config.toml
num_attention_heads = 8
norm_place = "pre"
attn_scale = 0.125
init_std_o = 0.00407
Each number is 500 + 40 x the weight over its row's rms, rounded and kept within 0 to 999. Layers, rows and columns count from 0. Numbers have three digits each. The size before them is the row's rms in percent of the matrix's.

# layer 10 MLP down (transposed), 2048x512, rms 0.128, rows 471-520, columns 0-63
101:519505486524553476492452488478519512510441508442529501478500514438482431534424524415513507469511569492461543515467526479466516446445522506493553498557505468531525506438577509442533498408524519
103:461525535567469469458506467488497522387583534557560445593536523515490464579529498451495469525469423491490531564502446541484544510586449524466481414447438495447488471582503551507547480515576448
099:557518506512489503474474523506478428498466554513518496457525427476495460485473559493483484463567523578420498565518519540541464467513486472499519566543523456478520580522483459503494533501529572
093:501542563490511475468472570490537487504520472495497538412420495399495432483434541635511517470472524508523523475467511447540480516448465500473522546441473544515549466558516481447539558525523528
090:483414483481512557480537458513517535489507525439547487444502484434484508489492472604467509529505534459508471515479467529521512511541463498513512521486477484508484512540465484494565521530477502
104:510495579380485489542503439475484472536470491575451484562450478559547476573547484481484461396532494470520473494469560455535491423449521540521554460529507433435434447522452612619522489479560517
106:495525506516500461510568482498498482563453469576439477511448432474465458447514558468474504561517440546463382512581492478527526486539451517519511434523478453529488459508502417489527478472532408
091:424526466455463552468448521465493553472516539574469500474470460494466490498530473513498420517484569470449528454424532549495493448495458505539533464514464526450470455533479545518506442480398545
092:480496415464447526530544494585470517470534478524453581469493496481491449492527538481432563610568525457474500602434456541478439443436573518475509484478562440490536530522512455486503496521412492
098:560508476485506535564498530550486511536502497507484464499492550411473410539459529483492463481457540554461519528506576536552472436447543429489470576552494558565495547489501553468433513517515469
099:504496514525487537465469414467412589424423548450504534453504508492529498410533491497434508448505511527526504559510533513535527453490516464531488565498485432600524468511496515527506495478440422
097:517476562460504452488453562475492508449532534567539506480505523499430496503512439517456463434499605471489490531620506549479573522514555491526489432527526378501427580470446430469521514496507448
107:514498541558499490527520517420506507484508475494468483490471448469504506484510485501476483449538558586484502456540579465439471518532492426463471523494514505528475516471533522529568454464532495
094:567557496455475463550542476481428448482479461550451476469500522516525485490495591529445561499487480459475570430536558478487504499507524532533527543465571495553502546521473586533534479466483478
095:465516508489513468482526478424569429464487546544458524526530484482519539505473588483499446541538535490547520417612489507497449462548485534517465438473487461490501510505486502562447491606446516
100:511452467498518486500535530534577490525515449499522477506503524504473487489446440533578472455561445497441477483444477528491481463582508526472532496463483535468526502524456513535504460475496516
101:541501478394566495496457429490505495465528413528532477499521533429534530507461504424488409532474531505484407464431499590508569515493532530474575529533543531506478478543508513534468472541505492
091:516476511466450467509455485522489506553447483487515443471486548496459515559474488497472490555499486524547466445511411523532496470469511467500475486469506561526540479477518486519531500449545453
092:518542532494453510491516454488489480478507511474552459509514451494499575567465450501422490484534501528437557461441518516477483463496570530509565507471534524539489479535574529435512554485551494
103:527529562479487480517486481493452594481437519541464524551516563487536505487491476577473546554475415591522539480510491515486580476561453486471532449516511491476523502492531470589474497560543592
104:522480550444541545425489453503513516495459494493455492482504549459503520424508521588492471518526529488502505498558499436481538490519562558552426528491514490495434495552484493499483460463481553
102:451525397603623517541438448504534529515536509506507501490503446550555432480541466587442474500480586522506518481461471481529519534465491477528458530490504483509507489546506407498452552485466415
090:474538462495466479531464442501554449469603502474512486486506391548455532530506546483513515534492418460499531479506592518410475494489436526517526499531512519508523510484520438422523559471515532
103:529441524473517530585552425428504416448458419466521473478472501475563487509526512518555520513451500496463487468543495530501549381399480569563510524422509471497539471513489425542423555478474435
096:509494464518533509398501453472499523522532495533502506538481463486557439488488493540555534506470502447549495448529484493521481427625513522548518496467520504458459488519481485510518476475393477
102:505525532505528524560524476545467540398549436510524568511481536504465530455527512443542478440554478486424442563516485450540493432518499456459506546472516457516498512515464527476536430504489504
095:497479458471418550483473432517491537461589603499447541512560537491517467510513507541484477464544531532599515562521480498540434431484545510484558499544556511580527533509475433491486564508575478
098:542511582476491479448552549487550475539524531590507505479487453502478561452456546502504476493483453478524455465506570477568484557459404449494511451501483447415569509486512597529405531501540485
126:552533558534450567476589530492437444498505545450508530509488535460537540487494519546537408467486514539515584506430468525533452484441547433464502560513437463477514505399531502494515476431613547
099:509396484504454548509582534567422543504478481480483514506496500480504504501446510499569509455572518485464514543441500481520467513510529512507493514410504467531541509507494535552451481452526538
095:474536490489497506478499433463455509576484559564494464541510513525499436484482487479484537537463456479575497521491559529462462456590503473564540509528418424520487453483500490516520483515535500
103:509513602504439460485513474522477519525483434443486564484473504481548455470572510525495530508483513523548473518452477518483499545588473561490532537489552472503489480544570445553505495456527523
094:563532483516472554536560512485445450489455434423568506566472533385513493559443528546540516484442446516491519508437493554512466512484510540480533489450505494449524518538508434537432474504520513
101:508477458530546448497473547560519527485459440553480542482553506454553551463526440510523457480547446508547430497495489473532471485523528503483466434460436539471509558486485582548516523526538488
101:529575487557480449488519534514499470512493526500526548487489485558500534559483527453514510464478492476490442486578449484523386484532474510532441491398511491492518482506467467493620465510533473
101:530566494532459541471504554497458556536560531491494535513498482498488511472571526521539417487449583456514492537413468479432525415512505537471493418484464514507467556529528491521548497501531535
109:492462549542562490489566452482551524539506488493412534452562486594510555496525434526479467471478517506467570492451538560500527490591535522488522560490524518472508474530452458486468552531478461
107:518498515540573482514552554470555488529519465472482463498572429556478512544533517491522560410509445473472486507500548533455584520516549369507489551489549450493497474533455471518534480513477477
104:516467473548503470519599482448598501481482501522461471464573523516519459406490507462606477483496571476544517525506458443516588434553489503493562461525533510488500469496490502507504486472507418
098:415504509502516513448505573496414495516468394460441497525533503521498536542524467507512437579431514536541490490470490478521507515564545564451477508500483462550547517456514513576545501477440517
101:397431435534520472454475483485497484506532479516409518459477585457492514480496503527576538482547519459517512540477473570518552484490540462463460499543430476464489503506514483533444601499494460
099:487468521539498527528486469525521377434491469481570482475505493440494528461498479482531520444500461465492526438482487591477462468502464551567525525572463542517541459491510553518457516560506476
106:477488514554526489519569479518431459540458491431541470521518432445422555540468492531417462594477509481472541569477475482471470481499486465463428492466503554514519462510474487532531484495520519
105:513560478572471509497534589554501512471559445459530500546532451473520480489413452469518523503476532475552490555464502473540510508496503491474517459516512424534494478442452451516467465514463389
103:455522497555525529497567523430524395549419523490432503535501521393529547419498480486477520583548467449468480522481537449457462503453505533538553508523533520521522472523500543429463531503471497
097:567519418568459504546499460519488551517531533511473568482485482547544522479468487399422514524516546508510537442549447556490516506451461474525496500527535572468494475539504514511564538501487501
102:547520463528508563455493492485540478564477545507570488518477462517513502556504463479482519463532487465486468514451462488520488561497455481495576501554564611568529529497462535505466493475506471
100:532482502479533492468507480539490542581474514525523482494554538480453519477497429494514594516499511455502503462411479500487523522529407572520464510523432509501449569460525496442442558538518484
100:509484510484421532483487485488516542529433541525543487477470450498556498553560519541406520519490477502523499526538498517539527498467510512471476450465491441530492465551435458500514551523561471
099:520453522455521440574527460538403482449479492552517522434503522422582558439539535501577487443558444465502521487570504460552515493469521512478482532494533483512531457490445505419477539472517498
# layer 10 MLP up, 2048x512, rms 0.119, rows 472-521, columns 0-63
100:488534516459424507509535510510527447507491495523546575478515465510424486482603473515431513529464477442498495516516500511523487416546433494509462481478506464492472470527575461463491453492481559
102:537475523532442484577474455484527528496494521432526519527523510521507494560471511468511494508509477545555529575523466509528473502556515484556450515463567481500430559491513527525482404540441495
093:517458550483424499536478525502558501495451480546483514574494522576477549526568537434479506539509518429518516560586426592427458544530543542539458491448605498422499478491567503477431525481538451
091:517481555501454531634482507479538601480433369488528530529487557485417495505508485417494539499431557463468460528516497467498479564516512456490559450505468564529529512430495457469516482487504452
108:508483518452465511534506496514532525504496591557517465581517490507577389513463517482523502515549489504544527433461463541438524473496455494482498501528554486573484489523473577466507493439499529
106:445408493535563499447487477479441482578560456497518469486484491530534536476466476516500477504490483512503473521437442546521498532552461564519551488429426563595464498496479493547565568525452471
098:471478527496491561491532520474487517486464495498548449438568504562540529514519491454485476560537483506597488507501480514549514517497489510449494596401459526549547494452529492541481506466494474
097:534466541523494529490482547521494515455473550482473442482446472530546477498552420482501553494433438545518493486467501433517471532442479512493565549478478548560532529543471528476489473477489516
096:473519502449516502553429451432533526448542479486566479483476590451531544509479505521464521501491512565470471489494488537491476513507441440476571465431438494472518533550492439580485458566441468
101:462496495497498466434450529475511435479526515527462428505518524478433504450528514543544477529531454534515482494579534512520443502531501465508512435496495471512408543503544524521499569514499517
103:507502519518474525547497524492534512490507483541478471434458481518529467490501450496501487586441361538522563517436511565561510505506528550495535551456450488438477514489506507520493517530479583
103:544612568475485539504564516532549542533505507494504512435457492548488492517492477531537450495479548499466519499393553447462485465498497526516420473526568462437533488471462457459561567482572614
097:486535549503478477515472431501530431493487490469477512515518483410469524524527431591516467532490575466525552419506547478563487546491449510534503484452500508527494519491542566553527487607495465
094:551579502478496464458551503559423560526478549560480489466463513490469503531571538419487493520510497556492504555567468528462511549465472509566527578527515568508459485545523545495492501475461544
101:483490376576548441516491559537500497457541575550494460552519455502425475476543466456574510600513476458462469489426515502479496437474497537464517503551532517538481457477502531506463566467571503
102:484469495459510475539479482467436456510461450488568492578562544463490463515488492508465546504511514483475515529471477530467460431573500494463500523484533519476511454472456413561436496526499479
091:510427468539464492468465506522494498497527409515443488542541467544507490495521536528517502547481565514505457391461469478512463487518470528464519489442489526490506537531503466525463494518454501
091:528599497473481455539568574518581482452513449482485570603539426487515536560504518513567466592511523500539473521527529476490526524465441499464443553509464474484457551415422507538528550546488537
107:510550488431483575517519480579426446528518576526505470584547566483564533510510505498495516498514529469452527524531516524561472479531486494501516482481570511466509512518569572533527496441544515
103:540519547455582461560482501509499462568534455537468546441533569449504525491507504495474544539490459483585488496524479454487532418518488490493509450531482425480580548514532497570495503404483473
099:496530485458479503530406464481455517467468475544510469552414546556580522524464486408466516495541517525474499553539466494531511523512605421506572440527484446479505546460532535500469464524488524
087:506489568446558501446474527468430530466430544411468464525477522509427429505459447460446525447488504541493535483562494525576522566523479455484531502467491533402469501473431592504506458483559473
103:450515512442503509475476533491495496519440577538510511463483516526467509511516462511517516463412549483549467490542490512438504516459494454442442463458441532534531459468425498486511499412488532
096:467629538469482475495452409522496471492501436507533460510499557494511480501546549461509530555621505499456470524538515492486466502483518479532482490529501491500407485480493475537492498507488451
101:488482476479449529440531442516508526526521492491490454506530548532452490511434522543489480509501502548564505505453483462552475492564410482548414472490533474416473476479488547470486483508505470
100:505523474533522512526555567464501521538524549479520529517546422595521488441508487501558461446463491496464462458536435524491529533488509489508470530486512425403477486523438581510491501477481484
100:493460455525468510504500463514469510480539458487510536499494527386512498518554502512504514516490520458571470532435518517445568538482483489519499423486494539544490530551518509476474499429585483
117:483507497531469567511564522538558489444546505469552627458521460472501506491546561578526478499418556569412590484450511421515475458485507421482499529505513519591464502495527505577523529447551496
103:499546461489565383494485405436518521431484566428459465510532505509514511493563512489586510494546532518554541556459480527524480447510476568488505499513437478489495536535511486519465574528473507
097:542500509423509467495504464482492493479539522520517490515496534479509481531553532488479492497496476560530550583550468456564494519513519479465522581527551484465493474481535545457443505469496502
103:479566501484512463570525492513469518476454497474537404426439512501505470504527509513478450568475475577487545521438517536405577525450499510559575492498491549512474501507521489524482530524522535
097:484515476433482489508514432559569479505529490515466500549495558572456516442513469515533525554480561515479439461498475536460503551484494468509502558499447468576504540492456497493471554460566447
098:543458544587517555463528492476560472528570504483501418479477529496502476482510544457496512514415583471456459496481486505451469496549484526525534530452493532528478513518515511473473505436495541
099:472528521497457489497536467526406511508445484560475610530614568460511476531573523474521503575517499511569504538490490509527517532432537524547495537586571513446525504458490535422521497449543480
103:450557498452486499497483519500431509520529503491477465477503608519561497496518483468500428525564451503513466540588480475456456487480596587456469498516527527462507541566572504414504502549528517
103:538492500538434442494537377490487510523515504474449478517519555516527476553464489496518489528463502571457505506541525515410527494439511545456555523529499468486505424492508489500599561500461464
103:579519472483549488430500505510506464480521525510475489504538489515471528507483455434503518474477505511463524464486501401486518503542507491548480538491566490523608402560444539483489589455492490
098:535563544482492526453524476512470501521502464448518517462570450463501532547494498432524475479521455421404521525516440482555464531567480435511525535499525521488450479456540520550428490460526499
099:497485572494600466469449463526456490478529469429478477516544477469469493525530503516547568436526520484423513461498448525548490549468392436487485532532456530542474535545517519481513489542548498
105:487525554526511478495481479430469487378523453476463535506418464522440582585584520481474527501546538431509504465471471445484527421471468564495540535531432516494394533455428532467467570469579412
097:443514537556557522557466535441515502475522472494489483547470445521500510528513451463482450481490458504507448430474462494482506459536530527491537482471535527584478450511561497529536493511503444
104:535525500476509493525429448480489498503494569503479561466560493498478537536467552477483463531480439492489458472514416497500486559570413473457538479544542519487453441444540617511525545436525491
105:449484444488556455521503570482456506454541468492587506520468487477503522529498471528543541512457455447497514498523522546503571493605497513480475550508543540531512472505512529465476514509504504
099:489516518450432488490375581454519564522480510469500520500488495582490526475486476454507502533559544540513493485485521485452545448505483461593497515535504562536485492515532431416491506537481538
099:441510501447565487494517505539503458543504536594473571581433542446443468550498504510555556511457464475463508544524528507490550415495504539472493420503574485424539492486539518513538514533477540
101:570531515481505550555497610470481571478496501510508477512471465506554541569577491464525486516502526470510549516484560503522507420488577453436454491504455528496425521556436580483466472514443512
094:520514524531420494540508552549515531447528434486563465462486589461529462487495463521550478491483514471484462454505480429469476513504517513519490492531484526551497487547470489491459447499464535
100:505477463493495471481484459528518492510412490511492523541507444489513534431554526484514498437482498516495507498510493480560497461513499457478458495528575478480579566520456488569485499507430511
099:514481504520490535501489540516562478515484518481517437526460459444443547571474490511472524461495529554528538546528584501530535523519501535459574586536514518529410511460562542501460486520389558
097:498450528540483504571492430457473572513461541512454457518468454465515464490521492544435460528500516549472516449467494425427476491527497479479477490546445472458521453511481418426497490468478452